Part of a small language model's weights.
Size: 8 heads of 64, MLP 1344 SwiGLU, vocabulary 50257, 101M parameters.
Architecture: RMSNorm before each block, rotary positions, untied embeddings.
Training: a variant of Adam for these matrices, 605M tokens, 9224 steps.
Each number is 50 + 12 x the weight over the matrix's rms, rounded and kept within 0 to 99. Layers, rows and columns count from 0.

# layer 9 MLP up, 1344x512, rms 0.0372, rows 1089-1092, columns 0-127
49 39 66 47 45 55 49 66 57 45 54 51 45 48 61 37 43 79 62 47 67 33 52 65 64 50 29 35 44 49 42 29 48 83 23 38 35 47 36 57 65 58 54 61 56 68 36 65 39 62 57 54 35 56 36 60 44 55 46 41 54 37 59 48 48 61 40 55 53 66 58 59 43 50 61 62 26 48 45 51 62 59 40 44 50 43 37 51 34 51 56 17 64 40 75 57 36 65 48 53 34 42 34 61 29 42 58 45 53 77 45 35 60 61 54 45 41 76 57 37 46 63 40 42 49 54 53 35
36 49 67 45 51 39 35 52 56 47 77 40 40 53 59 77 70 42 34 27 63 64 54 30 77 47 32 53 66 45 62 56 58 53 30 21 40 46 47 66 81 46 35 55 52 57 62 25 76 41 48 64 29 52 42 46 38 50 57 60 29 63 64 32 40 52 52 41 43 46 35 60 52 56 56 40 56 52 55 51 59 48 36 63 54 51 64 48 66 34 55 36 69 61 63 49 41 40 44 37 62 35 52 43 64 52 43 51 20 57 51 41 78 35 66 54 56 39 55 37 50 44 34 65 62 39 49 33
46 51 52 67 57 52 56 45 48 56 69 48 52 53 62 52 48 56 49 55 64 34 40 32 49 34 40 56 42 59 54 54 42 63 49 50 64 64 49 49 56 50 69 80 43 52 32 51 43 68 59 49 44 54 39 47 36 40 43 66 68 74 57 31 65 24 31 49 59 59 51 42 32 46 33 64 78 58 42 26 46 43 70 41 59 62 75 32 25 42 61 48 45 56 50 53 47 57 36 40 68 50 48 49 56 55 35 54 51 68 66 49 56 60 10 64 70 57 57 13 38 33 83 69 58 33 50 35
60 57 30 44 69 55 48 34 35 67 58 47 48 61 34 50 30 56 55 56 55 51 40 49 60 24 66 51 58 61 58 55 25 43 50 32 50 62 39 58 33 40 59 69 28 45 60 51 57 61 49 56 61 46 59 43 52 54 52 28 51 62 49 55 67 44 55 51 64 50 65 31 29 67 60 44 48 49 26 49 42 35 40 67 72 36 58 51 31 40 75 51 39 42 46 23 52 65 39 53 45 66 64 49 52 61 37 37 26 56 46 54 37 52 49 55 24 40 61 42 63 30 70 18 70 28 49 58
# layer 9 MLP down (transposed), 1344x512, rms 0.034, rows 1089-1092, columns 0-127
54 43 53 47 62 38 64 43 56 69 54 57 52 65 35 45 30 62 56 48 58 71 80 60 55 50 63 67 62 59 48 72 30 42 47 41 53 62 49 54 39 31 54 43 43 65 64 24 64 29 74 24 73 38 44 53 52 55 41 39 40 54 50 47 72 51 50 53 34 56 61 75 43 64 48 37 49 46 38 32 86 60 44 51 44 42 56 51 45 42 68 72 61 44 53 53 52 52 49 55 43 63 39 41 58 62 39 70 41 59 37 35 60 68 37 40 43 59 47 45 24 39 51 68 54 38 44 74
28 47 45 61 38 53 57 62 53 33 78 56 43 35 65 69 60 36 31 55 54 62 67 47 52 66 35 61 40 68 45 59 43 53 43 64 34 48 71 39 42 53 40 57 64 48 34 79 33 42 47 50 46 63 79 51 26 56 76 36 49 49 67 65 50 58 49 39 57 50 60 51 40 52 46 55 63 50 50 43 31 49 42 37 57 39 63 68 67 48 74 51 56 43 54 50 57 56 49 45 44 46 49 50 77 52 61 84 31 54 39 40 33 38 21 50 46 40 33 42 45 45 46 33 44 36 52 52
48 34 47 55 41 39 59 65 62 59 62 58 49 71 44 56 39 46 43 48 51 37 44 48 54 17 54 31 55 40 58 39 52 21 56 33 46 52 44 52 52 54 52 45 69 57 50 55 43 40 44 44 46 34 49 43 22 47 58 53 46 56 39 48 39 55 38 62 39 50 35 28 35 49 39 35 65 58 60 22 35 59 58 49 59 59 49 48 34 41 50 47 21 65 56 50 37 44 48 62 29 35 52 38 41 58 42 58 76 46 47 42 47 50 68 35 61 49 47 54 59 37 50 40 65 56 61 56
51 60 72 25 59 48 52 49 51 66 78 52 51 50 48 39 32 59 76 67 36 31 57 43 55 60 61 59 53 50 65 63 50 56 51 54 50 36 66 48 32 44 50 58 47 42 47 35 68 42 50 50 49 53 39 54 43 46 36 24 42 59 57 56 50 53 38 36 34 75 76 55 37 52 46 79 76 41 49 63 53 26 58 45 46 33 27 49 61 52 48 40 59 29 43 46 36 37 57 33 49 37 68 46 56 50 44 10 56 58 41 66 66 45 34 55 65 57 45 25 44 51 76 17 33 52 58 51
# layer 9 MLP gate, 1344x512, rms 0.039, rows 1090-1092, columns 0-127
43 35 52 26 41 23 51 50 47 42 62 56 37 35 55 61 37 48 48 67 61 61 70 42 42 56 50 65 39 56 43 54 49 64 49 44 31 70 50 50 45 36 54 50 67 37 47 51 45 35 54 52 61 90 52 35 31 55 74 53 74 44 57 63 41 60 42 24 47 37 52 52 17 63 25 52 69 41 46 53 28 52 34 45 54 46 72 71 53 57 72 44 45 25 52 45 57 81 53 52 47 37 28 64 65 46 47 66 56 50 45 36 64 27 45 35 39 54 45 59 46 68 56 30 37 28 56 45
48 48 54 63 42 61 28 45 44 43 64 51 52 64 73 45 49 53 27 57 73 65 34 62 47 46 57 35 65 56 49 37 52 34 47 35 52 51 51 56 44 51 52 40 71 57 41 71 21 30 33 41 34 50 59 51 36 48 38 57 69 53 45 60 22 39 74 31 40 46 23 58 35 55 60 36 42 45 55 65 43 43 42 33 71 55 74 47 70 43 40 45 34 55 44 32 58 25 56 51 43 38 68 58 86 46 37 39 60 56 40 27 38 45 58 37 31 45 51 59 55 26 31 26 59 83 46 49
61 51 52 56 49 59 27 62 59 51 31 46 66 56 60 56 56 56 29 51 61 63 42 47 47 40 67 51 53 47 38 53 64 63 42 34 40 58 04 59 53 50 70 13 63 67 55 68 35 36 49 46 57 50 56 56 58 44 63 53 40 60 51 68 47 56 66 39 46 26 64 56 60 44 40 46 46 65 45 43 21 90 74 59 62 36 68 25 38 52 41 41 49 51 82 45 59 66 55 41 44 62 28 49 60 54 29 56 53 56 58 59 59 60 44 61 67 69 37 34 65 59 66 55 49 48 38 43